From a checkpoint of a small transformer trained on Wikipedia: MLP 320 SwiGLU, no biases in attention or MLP.
Each number is 200 + 40 x the weight over its row's rms, rounded and kept within 0 to 999. Layers, rows and columns count from 0. The size before them is the row's rms in percent of the matrix's.

# layer 3 MLP up, 320x128, rms 0.1, rows 234-270, columns 64-127
094,272,192,226,291,159,226,211,199,226,181,165,161,160,189,225,246,203,180,193,203,198,162,121,96,128,191,205,177,158,150,205,222,185,252,236,166,240,210,190,271,208,177,221,166,198,183,290,158,185,177,183,230,201,157,203,258,197,216,218,226,96,219,280,204
110,222,233,165,191,80,157,197,110,189,172,212,248,226,198,217,199,217,267,170,114,214,159,264,247,200,239,252,160,174,204,157,215,245,163,255,209,216,237,269,147,177,244,208,179,253,252,158,195,219,236,140,163,168,233,210,197,120,251,247,172,173,221,194,154
121,218,215,205,202,132,178,200,187,215,159,174,235,240,184,121,184,174,211,247,264,220,192,123,182,158,109,129,192,246,179,294,189,170,142,128,238,193,200,242,223,169,165,226,177,205,213,210,253,211,166,183,272,193,181,260,220,156,173,276,146,257,230,277,207
099,224,83,184,202,202,181,219,211,197,132,255,182,222,268,180,215,184,173,200,216,180,142,243,144,159,251,227,197,287,208,224,197,160,189,166,165,217,196,183,189,199,220,142,249,202,173,179,158,112,183,233,211,127,89,134,284,133,190,160,218,167,249,215,255
108,214,185,184,252,180,208,197,144,154,166,190,217,209,219,225,328,136,280,142,167,184,162,180,162,149,211,269,134,148,213,168,203,142,178,200,157,249,161,235,272,206,249,206,252,186,194,233,204,151,213,165,151,163,275,211,197,182,291,221,154,139,192,243,191
096,242,208,201,183,155,181,223,282,222,125,197,95,179,194,159,254,208,158,254,227,192,249,226,174,165,180,184,261,227,175,237,244,205,238,175,164,261,189,277,187,262,189,217,233,190,244,191,255,230,171,244,260,207,189,195,213,131,177,256,194,190,190,250,187
104,184,180,207,136,207,224,222,144,249,196,265,281,175,195,182,219,176,225,126,184,156,247,264,163,208,232,245,194,219,249,149,239,194,188,182,220,207,134,282,281,191,263,185,244,198,166,170,196,205,203,125,137,243,259,137,146,146,210,232,236,276,177,190,149
108,155,146,202,194,218,265,252,235,212,220,200,227,225,178,243,190,214,266,231,178,228,254,223,240,155,225,185,80,270,176,176,216,186,188,198,241,163,200,274,70,171,210,193,323,205,216,88,177,113,182,190,159,202,225,219,218,242,187,122,184,207,245,163,211
096,247,190,213,178,134,154,166,133,219,188,227,247,152,228,207,255,237,270,103,211,192,220,272,210,247,268,184,219,144,202,138,226,223,177,235,197,179,182,121,242,214,198,226,130,183,238,220,216,196,138,150,163,165,217,178,180,228,254,201,238,224,194,186,234
112,202,228,118,179,208,163,164,131,204,231,156,203,153,186,198,222,174,175,250,275,323,230,167,233,319,286,233,168,196,195,160,198,129,197,194,179,176,244,177,219,182,186,199,231,215,104,169,214,248,179,178,209,152,175,210,172,194,218,268,221,117,157,187,254
093,242,275,264,147,194,151,197,141,237,190,249,236,178,159,249,182,178,187,101,122,279,203,161,219,242,279,198,267,167,252,141,172,190,202,225,230,168,191,231,243,182,209,210,114,227,209,166,234,235,133,217,230,184,200,236,181,221,163,215,234,265,192,197,217
098,173,202,226,219,184,222,223,156,171,175,187,229,257,208,263,165,237,218,191,192,255,162,217,149,233,227,138,255,178,193,214,142,295,166,248,160,133,248,264,241,142,209,189,239,205,216,161,228,143,173,178,189,190,180,172,150,207,194,160,118,260,189,208,82
091,202,279,185,257,197,167,195,296,167,219,158,177,195,239,202,157,204,234,165,206,241,245,244,183,173,184,178,187,101,225,224,245,250,166,183,142,220,150,208,182,182,146,259,256,153,223,158,238,264,170,231,199,135,188,207,253,170,202,280,111,240,189,242,146
094,184,204,251,138,152,213,238,187,182,244,207,185,166,287,301,218,214,245,209,185,217,180,218,171,239,237,216,201,175,185,308,246,187,177,219,200,133,178,146,182,246,263,235,228,263,233,208,183,115,279,218,202,253,166,222,245,206,154,161,210,215,210,228,272
095,230,240,180,269,221,268,195,169,206,162,201,233,270,212,110,183,172,119,223,160,230,168,198,243,179,148,208,213,199,248,183,175,247,150,153,151,237,244,156,196,203,125,205,211,155,245,164,234,244,192,248,162,152,274,219,209,203,234,171,257,211,217,228,157
102,202,187,267,180,227,314,196,273,242,242,278,246,169,219,243,204,188,179,205,201,158,263,256,227,216,211,163,253,151,173,220,203,216,195,171,218,210,201,132,218,225,170,211,228,106,210,197,277,117,227,147,200,159,262,170,158,271,252,183,166,222,181,221,199
090,208,215,238,214,138,172,250,104,205,178,152,166,172,205,149,239,233,256,207,189,204,208,272,179,156,214,131,180,151,160,190,208,102,259,192,239,249,206,206,243,236,216,199,209,226,157,219,191,204,203,142,232,209,149,151,176,263,165,227,155,155,146,255,211
097,146,254,215,153,232,186,245,217,167,86,211,233,169,174,202,115,134,161,180,137,238,195,206,120,174,156,261,147,123,222,185,228,208,237,177,156,197,198,259,206,160,181,229,155,126,181,166,200,166,228,220,215,197,169,226,252,148,172,215,257,182,257,206,193
096,214,278,200,190,190,198,205,261,206,256,152,115,203,142,182,235,227,176,245,212,235,173,194,198,289,181,206,206,197,255,264,190,232,234,260,256,130,177,196,199,190,164,181,177,188,174,213,241,240,142,207,234,239,183,218,153,234,254,169,232,152,254,219,191
095,157,283,259,169,197,256,244,269,182,235,253,241,167,182,223,194,187,200,161,246,193,209,177,172,214,199,146,238,186,225,343,225,169,130,210,215,210,164,140,207,203,197,195,189,266,158,215,164,158,224,238,223,251,132,179,177,179,197,257,159,215,228,193,203
100,184,161,206,188,255,201,186,184,193,265,220,162,234,241,206,207,237,205,127,273,228,232,174,188,189,220,198,211,208,202,190,199,177,251,145,224,137,147,201,153,204,95,204,252,159,204,178,190,140,177,193,209,244,193,228,176,120,234,192,118,282,303,159,209
114,155,217,165,218,229,157,239,220,172,241,181,266,167,218,273,209,193,213,121,161,250,205,200,236,275,246,171,151,252,194,202,202,252,248,269,170,223,151,300,109,148,188,189,168,214,170,212,197,215,205,186,245,215,201,240,196,154,206,221,208,238,203,228,145
113,255,141,219,219,243,202,168,243,231,178,158,180,208,204,191,232,196,199,174,163,211,167,249,188,251,227,192,197,224,210,159,139,221,181,162,166,283,249,223,224,162,122,238,191,195,207,226,198,152,244,196,237,141,195,192,186,106,223,135,203,280,209,203,235
092,134,236,169,251,238,264,230,253,136,247,173,244,223,199,201,179,174,121,176,193,204,202,222,174,125,159,248,197,188,171,194,174,161,173,140,183,146,247,204,184,138,213,222,200,190,186,280,138,260,239,199,184,220,235,166,207,183,253,197,208,179,201,247,110
102,180,161,153,123,194,157,210,194,211,157,219,154,206,185,248,171,104,194,148,244,239,186,210,214,171,175,248,143,177,139,189,174,221,116,159,213,235,245,208,226,219,191,143,267,213,227,291,282,206,284,223,196,200,194,197,203,160,114,208,165,194,168,233,163
093,245,194,172,122,238,171,219,209,194,178,171,111,229,255,192,178,170,246,214,177,242,166,181,182,204,283,192,211,240,221,212,219,192,201,164,182,248,251,161,231,152,169,272,228,132,173,167,269,183,160,272,117,236,253,166,212,172,169,160,197,209,132,111,174
114,208,149,231,218,170,195,190,212,221,168,205,246,189,236,243,193,210,229,217,223,221,162,166,168,232,170,197,178,250,196,193,116,184,216,157,200,139,145,204,147,192,218,169,249,182,247,211,124,154,137,131,229,138,206,177,248,189,202,210,276,282,177,255,328
119,183,234,212,244,163,170,134,179,216,190,165,195,183,220,244,229,190,176,193,197,264,196,186,201,210,201,173,231,181,163,191,153,161,213,254,236,253,180,152,193,166,214,265,135,204,245,274,243,94,234,149,180,186,237,178,226,242,116,213,170,259,263,238,239
083,207,181,169,175,182,223,121,208,270,247,194,172,163,204,175,189,149,222,248,196,206,200,247,247,232,194,252,177,237,211,161,171,155,172,217,179,196,202,117,172,200,256,197,234,175,206,115,195,173,195,201,162,149,226,236,221,189,217,168,262,143,199,154,214
095,155,197,202,271,281,246,194,128,132,221,199,219,241,214,223,105,164,208,205,209,207,131,195,178,222,148,180,208,220,230,210,197,198,248,259,173,239,176,232,253,215,210,219,170,157,213,293,180,171,202,225,263,234,214,214,197,215,229,215,236,173,299,215,197
088,205,133,203,182,205,180,193,242,209,228,238,196,290,194,201,211,227,225,223,303,199,227,225,245,184,128,99,248,166,238,181,194,264,178,202,183,234,204,274,230,208,160,145,213,183,233,204,189,236,196,154,253,234,250,188,193,173,184,163,254,192,218,275,225
099,231,129,260,196,266,187,164,198,159,175,164,175,157,185,195,170,168,177,179,195,123,173,188,216,240,213,212,216,211,251,202,114,268,153,249,189,182,247,268,240,193,177,167,210,240,109,218,283,156,207,178,208,223,268,162,215,98,174,244,168,174,119,187,151
092,159,183,184,258,267,221,180,152,219,187,227,198,216,164,140,163,169,163,150,180,220,211,174,266,228,182,243,236,197,272,168,230,164,251,132,117,264,188,230,160,137,162,185,250,180,167,175,230,194,170,178,224,166,302,281,158,189,221,164,145,167,244,136,142
105,200,199,156,218,211,235,182,193,188,169,201,241,227,182,226,194,232,249,149,116,240,212,203,164,248,312,196,235,167,282,186,223,195,281,176,219,176,188,173,193,194,201,222,235,162,204,181,197,147,156,216,190,186,111,154,205,206,207,196,236,287,185,224,289
097,166,192,190,208,133,186,213,229,212,220,229,252,249,196,214,191,195,197,178,201,322,159,187,265,204,168,200,127,174,169,172,265,218,222,222,218,208,230,195,150,194,182,170,143,252,216,128,209,163,298,242,195,182,169,198,131,221,199,141,193,240,184,197,168
113,166,173,150,206,163,205,292,214,192,208,253,254,159,224,196,234,156,266,199,185,254,237,193,266,152,193,184,211,205,186,187,184,220,206,194,197,223,228,153,171,180,213,147,234,233,243,138,118,217,275,254,225,199,210,223,150,180,235,252,194,297,131,239,223
099,179,221,191,160,171,157,214,228,246,209,183,200,196,212,184,191,202,174,300,241,235,234,128,250,235,136,159,217,274,120,244,251,221,205,175,228,173,240,191,186,193,226,163,213,239,262,257,231,251,190,245,242,314,165,209,137,242,181,224,115,216,214,161,206
# layer 3 MLP down (transposed), 320x128, rms 0.116, rows 234-269, columns 64-127
095,195,245,158,254,193,207,182,209,126,231,282,146,263,193,191,213,118,225,175,200,200,269,175,132,257,161,228,179,236,209,193,185,181,204,200,165,100,216,260,247,208,176,109,185,166,237,165,188,253,202,259,130,246,130,249,218,211,198,137,183,197,199,181,186
106,232,215,156,187,191,229,210,206,184,188,200,213,111,264,210,206,202,107,274,214,222,223,254,195,150,169,180,122,251,148,239,211,187,159,221,213,148,144,162,217,182,171,242,157,210,250,239,202,260,212,205,207,260,183,292,293,237,168,161,268,187,141,268,239
117,286,172,216,178,205,213,73,222,217,205,178,265,182,191,193,211,148,91,238,247,205,162,186,158,122,150,202,217,218,209,244,196,198,163,185,209,174,202,179,259,177,234,151,161,203,252,194,178,236,172,213,150,209,139,104,172,218,174,181,261,211,297,181,187
097,199,200,219,203,107,218,195,210,232,185,191,194,123,209,224,149,261,254,253,161,250,188,226,235,276,181,88,216,122,163,171,201,245,234,241,155,250,185,192,178,187,191,282,163,194,156,140,192,156,212,185,235,223,246,235,154,217,264,200,240,187,207,265,252
103,118,230,175,225,222,189,214,189,234,197,191,136,267,243,222,268,192,237,168,188,155,254,220,255,115,255,182,163,190,209,219,190,233,177,115,120,150,166,196,240,250,203,186,207,239,195,202,113,234,236,106,221,278,169,237,135,206,223,141,198,194,222,223,113
095,156,248,207,235,275,184,205,204,158,239,282,209,223,183,175,157,113,192,184,237,240,267,162,184,185,200,254,267,172,139,185,199,208,173,128,115,258,222,202,272,181,205,166,200,242,216,215,241,204,195,189,194,167,194,218,219,181,161,184,175,183,224,171,184
106,162,231,228,244,162,252,215,199,297,242,200,245,145,212,176,178,210,278,195,208,203,184,241,177,197,205,259,146,246,209,208,111,204,214,135,182,207,218,170,165,171,231,257,190,192,162,205,247,167,195,216,184,263,217,185,193,155,245,214,223,206,207,233,157
105,193,159,177,217,268,213,201,185,185,172,152,250,183,126,274,147,223,190,224,161,154,235,171,142,260,233,187,192,230,282,189,217,155,264,188,195,199,178,169,199,193,243,208,236,249,226,189,158,192,133,215,163,197,150,218,260,184,217,234,265,223,280,240,204
095,163,225,166,218,229,279,248,205,129,234,266,220,169,177,170,201,130,165,202,223,194,170,236,140,165,157,335,142,158,226,266,139,167,193,151,188,203,181,242,269,148,204,158,240,170,136,274,223,223,173,215,177,167,236,222,251,249,215,157,197,220,217,221,165
111,222,190,228,238,259,146,151,237,264,230,219,236,138,159,225,199,227,138,245,103,224,198,135,189,176,178,225,264,219,253,143,134,207,234,226,231,216,189,170,131,153,204,191,226,232,172,230,191,113,205,216,190,223,237,199,191,152,199,217,240,208,209,189,241
097,178,169,146,259,218,223,317,172,174,174,182,186,147,241,136,241,156,208,218,188,129,163,221,212,143,203,291,153,194,129,230,111,169,123,225,151,221,219,213,168,160,223,203,285,192,227,185,203,205,180,217,215,242,201,195,200,187,243,187,153,157,264,109,180
097,125,214,272,147,159,157,209,199,215,213,243,154,194,201,145,262,261,206,198,160,208,129,184,242,179,206,139,220,193,234,151,195,146,234,170,203,256,218,180,137,200,140,249,118,224,207,173,222,271,227,127,244,214,204,208,243,221,223,226,273,168,213,194,285
094,267,146,216,155,209,184,259,238,284,152,176,164,243,217,155,246,279,236,260,166,202,206,161,251,282,141,190,130,201,182,208,215,194,253,230,216,144,207,181,270,162,276,145,196,257,146,168,245,197,182,196,204,231,199,168,234,200,203,147,140,246,144,238,176
103,149,179,208,192,132,204,261,248,185,162,243,171,185,233,192,190,127,208,160,227,185,197,195,153,177,218,214,206,187,165,226,261,146,170,240,270,189,178,243,245,256,253,186,280,214,227,222,182,195,227,296,207,224,119,197,204,230,150,228,197,197,208,223,240
096,230,252,125,273,206,193,108,178,211,158,110,158,217,211,144,177,208,189,291,179,209,173,249,235,205,103,228,253,203,191,198,188,204,179,245,194,237,236,225,105,193,123,170,210,187,208,204,185,269,206,186,236,199,201,214,203,251,274,210,198,177,175,191,193
099,214,235,218,183,222,209,149,121,254,224,228,244,173,169,225,188,224,188,186,186,228,195,195,170,163,311,181,217,189,312,248,228,135,227,178,187,236,227,226,247,207,224,146,205,292,157,266,217,134,192,150,137,187,157,178,166,192,235,145,157,207,168,227,172
095,206,264,245,255,171,241,256,195,223,171,151,259,158,231,172,306,248,235,227,260,150,177,266,212,228,192,219,137,213,157,151,220,147,229,189,241,211,182,209,260,263,224,188,250,294,194,161,260,226,247,269,274,258,182,213,193,221,193,185,217,171,206,277,169
099,196,231,269,169,188,176,166,245,198,207,200,166,171,195,193,246,261,189,202,190,179,223,165,250,248,277,124,207,236,172,245,213,216,253,225,212,195,127,221,177,229,218,267,131,274,191,132,170,162,147,138,209,207,184,218,169,182,207,226,215,156,193,181,252
099,194,235,225,256,237,217,175,185,209,184,209,134,275,171,175,243,192,149,176,184,194,201,205,202,129,220,200,143,162,179,220,118,216,203,183,198,216,176,231,254,207,198,168,99,276,181,182,194,177,230,323,168,289,150,194,224,142,264,165,229,119,182,189,218
096,208,223,241,144,212,197,287,285,198,215,273,217,192,180,243,189,152,197,170,214,192,171,209,93,157,203,185,173,144,210,316,211,133,91,200,229,207,153,187,244,214,253,181,204,273,246,175,191,142,234,191,239,217,156,144,221,224,211,202,158,258,222,197,246
101,197,184,189,209,168,211,143,182,247,236,222,205,216,170,288,285,211,206,179,136,224,195,139,199,194,141,233,195,171,223,128,119,197,188,208,224,210,202,248,130,156,209,199,207,199,124,214,209,215,132,294,237,224,193,114,219,235,151,203,208,186,207,270,210
110,237,211,209,186,149,256,141,220,189,268,245,198,199,183,246,222,195,165,185,257,203,279,173,228,153,173,215,178,171,319,259,143,197,226,210,208,224,197,214,180,180,247,146,251,205,221,173,213,243,107,186,161,201,172,269,189,214,112,161,152,191,257,179,238
111,157,276,239,186,163,224,135,251,240,196,209,193,266,246,202,171,235,192,179,171,180,273,181,189,181,225,204,204,222,256,201,135,223,129,186,111,155,291,254,188,151,238,170,222,216,241,186,157,229,237,231,209,207,205,197,214,186,194,140,244,204,196,186,244
096,251,224,216,175,166,159,189,192,258,184,205,205,187,215,226,224,237,312,211,162,252,161,335,260,158,232,136,197,269,233,170,207,191,224,234,235,233,168,213,182,208,184,217,193,237,207,123,236,183,185,129,263,174,195,275,197,189,204,252,243,193,140,195,161
104,199,161,203,240,205,284,219,215,187,218,160,196,268,194,196,201,186,257,214,89,155,308,235,178,233,161,146,179,214,202,179,259,195,293,148,197,259,218,229,178,273,188,200,253,220,227,164,159,164,226,171,239,131,232,285,178,177,232,178,191,186,187,259,261
095,99,229,206,197,146,230,249,145,194,174,177,167,175,238,185,139,194,205,202,181,243,160,202,190,208,207,206,231,248,272,197,246,211,171,199,135,230,196,219,161,200,211,189,161,237,198,144,164,233,206,218,222,313,217,264,135,209,204,198,241,219,170,228,283
112,236,188,242,187,148,208,179,252,151,228,193,163,127,156,241,216,293,210,242,212,230,160,208,251,191,261,203,174,94,150,120,134,262,235,108,211,220,171,150,184,239,272,199,213,212,197,180,238,223,208,177,241,187,198,203,166,219,238,214,169,219,205,209,200
112,195,196,148,206,184,217,203,183,184,216,205,142,209,210,162,263,178,216,173,205,168,257,201,233,116,229,246,212,165,208,247,210,130,200,192,181,176,210,172,222,221,217,207,182,234,181,220,160,225,136,234,198,209,265,272,202,196,157,229,218,210,225,102,204
089,159,220,172,207,185,199,181,220,222,166,254,141,163,159,237,166,227,162,239,118,173,251,219,271,247,163,251,177,189,209,150,224,255,179,192,196,271,213,254,160,159,147,189,294,152,157,216,180,174,190,151,269,119,250,221,248,227,251,225,242,253,212,250,200
096,158,193,226,174,123,192,138,182,213,140,133,233,173,234,190,239,261,205,263,155,162,189,243,207,193,184,206,270,218,262,297,243,145,191,270,217,205,200,148,146,236,195,212,222,220,195,187,224,238,167,169,249,152,161,199,228,223,231,195,189,181,252,269,247
092,246,189,165,203,196,113,147,148,276,213,177,286,210,170,179,203,275,197,205,235,157,171,216,224,188,198,228,192,241,172,263,176,191,230,241,231,194,165,183,157,217,214,263,130,158,161,238,221,141,281,155,201,199,157,171,218,160,217,246,193,178,172,227,194
100,198,238,208,252,268,175,193,260,149,188,208,201,225,183,200,188,207,251,159,211,167,235,171,169,260,146,167,141,144,120,225,150,254,165,142,279,188,167,261,185,150,155,219,200,104,235,157,187,242,176,233,150,184,165,215,178,221,189,255,213,208,226,111,186
096,148,189,131,273,222,220,162,118,231,187,175,162,195,165,158,169,167,190,197,177,245,189,157,213,230,230,189,262,172,253,240,200,196,217,194,129,266,236,188,165,211,147,249,202,137,146,270,220,157,189,128,193,205,275,224,171,242,197,154,155,153,242,198,141
104,146,232,156,187,198,241,165,221,223,284,196,178,167,246,221,199,178,204,223,75,197,216,175,193,193,273,205,157,250,227,143,284,170,231,260,155,151,317,243,194,102,252,218,182,222,263,240,171,160,194,171,140,241,204,145,108,190,221,135,162,222,214,198,137
092,184,221,178,183,246,156,174,274,199,173,131,154,194,212,178,180,207,187,169,287,163,224,193,178,228,255,181,184,209,168,163,209,210,154,209,192,281,201,182,207,243,227,191,211,207,169,193,115,238,198,236,244,282,154,264,207,191,186,246,246,251,193,210,209
112,270,186,205,150,184,161,191,241,175,251,162,222,151,165,200,187,203,151,175,213,268,200,218,175,186,241,195,202,293,161,168,254,213,130,202,221,191,149,231,229,175,234,215,151,209,192,173,216,159,240,248,193,246,164,208,245,244,208,208,221,257,216,158,109
# layer 3 MLP gate, 320x128, rms 0.102, rows 235-270, columns 64-127
116,222,225,252,207,212,171,162,176,139,226,223,211,164,160,210,215,200,202,212,193,210,150,162,212,215,226,245,187,187,277,176,212,210,200,200,121,205,208,205,192,199,238,165,207,149,269,205,259,146,204,202,168,223,288,212,195,225,147,197,233,111,188,224,131
112,175,112,127,236,158,198,229,213,217,181,126,152,252,167,150,146,181,222,184,204,196,211,226,236,178,246,135,148,263,238,200,235,231,146,168,190,179,180,300,147,219,132,135,279,168,158,195,195,221,250,194,242,196,197,255,104,185,175,182,173,194,213,177,135
098,206,244,275,211,230,205,282,196,252,274,220,194,166,234,244,183,307,248,191,187,184,219,166,211,229,203,182,179,113,170,192,229,242,218,233,252,162,214,180,139,170,230,174,215,207,175,170,196,280,233,205,230,157,208,249,154,233,148,228,189,161,216,195,160
106,211,250,191,228,203,206,205,140,179,131,213,185,224,208,176,81,187,186,288,164,206,162,169,168,191,133,226,196,200,217,157,180,197,191,230,266,205,249,265,176,152,235,147,172,182,144,266,165,177,191,197,244,205,171,225,205,195,189,227,180,168,194,149,194
092,209,132,159,165,247,197,175,215,237,197,170,164,171,161,172,149,222,191,224,177,183,195,262,172,168,216,201,172,193,212,202,212,212,238,164,170,263,194,189,209,235,112,236,242,157,172,202,177,287,245,198,255,164,213,168,189,104,102,224,240,188,178,292,154
107,110,210,185,226,181,265,213,220,115,198,152,216,101,177,137,177,222,156,150,252,245,151,249,184,142,148,196,218,237,178,109,247,203,231,194,214,255,242,215,115,200,166,249,160,188,186,225,177,246,217,192,232,240,197,202,226,171,154,254,272,237,177,207,211
108,178,162,103,180,187,176,187,180,162,200,128,197,205,218,135,217,193,168,198,243,227,168,235,254,206,238,192,171,177,198,185,208,164,127,182,210,212,251,196,264,215,215,255,189,90,86,182,167,199,168,162,160,259,176,193,246,156,185,187,202,164,149,145,204
089,226,175,226,250,177,166,128,109,171,219,185,229,207,177,185,209,229,246,178,134,114,246,227,214,286,177,201,203,127,181,130,221,208,216,294,230,166,174,201,258,263,227,171,166,263,248,145,178,163,171,196,269,227,223,222,200,176,153,170,231,194,225,158,236
115,295,212,207,165,134,259,166,165,210,166,195,190,193,208,187,221,163,210,257,132,167,210,163,183,327,196,171,272,193,193,182,207,179,192,238,167,163,172,247,197,163,193,174,196,256,224,199,176,211,185,114,133,178,212,200,157,230,189,193,282,172,252,99,185
094,222,296,195,223,298,233,216,172,224,161,209,192,217,152,171,191,205,206,221,165,233,244,168,160,226,145,208,205,233,252,184,174,227,260,198,254,197,133,130,213,193,216,245,187,166,213,239,192,184,198,196,250,144,152,227,217,278,214,91,279,208,213,219,206
101,102,218,165,220,177,202,206,186,222,189,156,173,189,191,120,221,234,210,165,277,191,114,242,212,123,191,187,154,192,165,184,206,178,209,114,227,275,205,182,148,177,251,259,177,173,114,227,247,238,169,163,227,226,197,152,134,143,139,240,159,206,178,233,188
089,215,262,182,186,160,190,145,201,169,229,203,242,177,201,217,120,178,227,206,159,230,122,150,158,236,237,318,168,232,234,162,126,230,186,274,226,206,199,206,193,201,223,78,118,214,208,209,174,165,176,143,146,235,249,178,163,231,206,168,235,223,200,166,205
088,212,165,170,228,249,195,126,180,173,198,186,206,266,263,224,207,251,187,267,159,226,130,238,260,297,193,260,254,189,230,190,200,264,195,223,154,159,221,107,187,167,156,227,242,228,249,117,225,158,220,165,177,201,257,209,268,210,212,89,175,204,221,163,192
083,160,199,141,213,231,83,80,181,173,241,127,153,192,181,174,204,233,223,241,207,212,239,221,216,272,195,270,212,190,199,155,183,213,221,234,172,138,183,245,174,108,191,176,199,186,179,200,260,234,168,145,173,235,168,218,219,191,228,252,168,137,154,105,149
103,210,219,160,176,254,201,223,266,165,249,168,166,181,264,109,213,158,225,181,199,223,138,187,153,210,101,199,172,214,175,228,146,346,189,210,211,210,211,244,203,220,224,173,191,110,149,187,214,246,264,231,195,172,168,250,211,266,222,163,193,253,244,238,191
093,164,200,116,205,222,189,226,203,228,169,214,164,219,196,149,202,193,157,177,183,275,210,247,205,181,217,162,168,176,210,148,225,155,171,138,143,231,226,228,179,182,166,175,238,181,141,249,123,160,195,148,199,177,221,145,262,221,167,164,186,209,251,214,174
096,198,202,226,258,197,164,184,241,184,213,169,177,261,272,193,226,171,187,230,193,157,220,174,321,298,176,131,184,217,251,182,185,203,236,239,282,219,99,216,162,193,187,171,199,196,220,191,242,170,123,174,224,250,246,227,189,263,192,194,164,184,202,138,277
102,218,166,196,182,188,197,214,219,146,126,198,207,191,224,155,200,218,256,189,211,228,161,196,212,264,140,225,182,196,235,224,247,330,230,192,197,167,185,271,212,110,185,223,173,240,160,173,228,193,116,176,199,229,249,212,155,262,249,194,211,203,290,258,218
082,199,190,177,236,233,199,163,200,167,210,224,237,178,214,169,172,211,157,196,231,168,223,152,325,251,253,211,251,156,256,237,172,195,167,157,178,184,231,201,168,81,138,175,206,218,99,155,232,206,167,241,127,220,188,222,203,166,155,202,219,189,240,133,173
109,233,142,197,185,257,221,221,200,185,279,133,215,277,238,243,174,255,210,262,170,214,254,181,243,342,142,198,177,248,229,233,184,233,234,204,225,207,224,206,218,184,159,205,165,186,185,218,158,208,184,209,266,188,253,143,238,196,238,134,231,227,173,136,300
122,219,99,133,210,274,219,261,198,134,204,270,225,170,183,246,177,230,230,163,193,149,187,221,242,228,153,257,206,150,208,148,190,209,107,160,172,239,227,267,142,209,201,153,278,179,186,207,214,235,215,168,151,215,227,195,225,174,181,136,200,247,183,171,224
113,164,185,146,231,194,198,190,251,222,220,237,215,168,196,249,163,212,119,209,178,110,234,235,181,150,185,181,213,287,245,172,209,274,182,202,163,205,159,151,141,254,210,184,179,148,146,245,144,265,159,168,216,234,178,159,191,210,175,153,261,205,200,139,192
089,263,142,179,155,155,235,224,164,224,179,239,214,242,177,165,206,175,271,211,194,247,197,228,277,248,221,121,190,203,207,136,274,212,186,221,246,190,201,223,216,239,213,197,231,261,224,56,201,194,203,154,283,172,169,176,172,229,131,176,200,240,212,211,177
110,108,149,255,268,229,161,129,225,257,177,217,129,197,223,206,210,206,209,250,191,202,206,239,205,209,207,180,261,171,256,307,162,274,200,279,282,213,259,187,145,186,178,210,164,167,203,202,160,164,154,167,200,220,152,179,205,244,185,144,203,245,224,276,198
091,129,216,156,281,153,195,149,207,295,177,182,208,229,240,158,210,223,159,186,177,198,164,245,214,220,135,189,207,261,263,189,267,262,197,229,195,179,201,204,158,182,167,198,168,211,163,186,142,296,185,138,196,205,177,222,200,219,219,174,246,233,216,251,230
110,171,199,168,157,245,209,239,171,186,181,204,214,147,206,204,219,191,161,165,201,216,181,251,246,236,206,225,195,126,214,175,189,148,196,168,219,208,232,180,112,158,150,220,202,180,192,203,196,233,234,216,199,238,301,184,201,194,129,164,186,201,200,202,178
111,187,193,169,197,213,136,238,209,244,165,185,221,169,264,228,129,198,100,163,156,131,205,232,189,205,195,191,138,214,261,210,191,225,188,187,120,201,237,281,196,205,111,183,225,194,223,226,198,230,227,200,192,154,212,190,198,146,175,179,231,156,197,187,122
084,197,195,121,242,243,176,224,243,223,130,206,157,235,161,202,189,213,146,203,155,147,315,155,227,255,190,211,222,192,204,215,194,258,153,154,156,201,212,246,198,178,48,170,153,151,198,225,170,231,194,192,280,160,239,190,204,207,230,164,251,281,188,197,147
097,178,187,202,181,230,225,181,183,201,204,185,166,250,191,96,234,278,229,280,219,214,249,268,198,237,144,106,214,182,191,180,261,213,151,196,164,228,261,211,171,175,187,222,212,261,184,175,234,261,166,227,176,203,190,240,231,205,117,159,197,231,212,200,232
093,205,232,203,181,195,192,270,128,220,234,111,256,189,250,217,129,244,174,183,160,222,197,223,206,286,144,217,236,129,257,233,185,272,199,288,201,181,216,192,243,157,131,211,191,251,168,183,221,217,166,133,165,194,207,229,252,174,169,209,201,195,227,185,166
098,260,217,205,246,195,157,194,155,167,179,221,200,162,204,220,211,207,104,260,272,226,205,159,191,179,154,224,148,224,214,223,118,207,190,131,206,186,175,155,178,168,143,251,218,120,195,222,179,190,271,262,188,228,292,197,219,170,184,201,164,176,192,154,166
079,232,229,133,250,224,114,83,216,154,216,184,194,224,210,200,208,266,180,272,271,184,219,220,197,230,191,193,241,191,203,211,189,204,170,180,221,185,239,165,179,200,137,240,197,125,194,229,220,258,154,224,170,224,170,181,248,219,234,210,225,224,227,192,202
105,207,230,172,205,244,182,214,196,284,190,152,235,307,209,176,186,164,158,211,201,197,175,93,202,272,190,232,108,91,179,236,127,160,199,267,241,178,223,269,120,203,151,154,152,130,160,226,221,215,195,209,201,190,222,233,172,195,139,210,224,194,176,100,196
104,159,159,230,255,169,234,211,173,148,190,216,234,200,216,182,152,157,244,267,196,216,178,146,244,210,166,165,126,215,172,204,244,226,214,206,176,235,201,135,159,159,162,158,188,194,253,121,190,209,275,208,229,191,224,241,135,180,244,198,172,193,279,207,175
108,229,114,237,172,147,200,195,253,165,177,198,206,204,183,224,141,244,192,176,207,192,196,156,272,215,162,190,221,244,181,232,199,275,220,100,176,183,217,206,284,145,186,177,229,215,183,175,232,238,200,293,189,231,281,213,165,198,173,149,173,215,281,188,117
097,212,208,177,193,154,179,145,245,271,212,222,140,241,242,152,125,267,185,237,167,234,259,197,282,180,183,207,166,233,207,233,278,186,192,208,215,141,208,277,182,134,229,100,211,218,248,138,241,254,203,204,150,186,158,278,171,209,234,244,112,172,208,214,153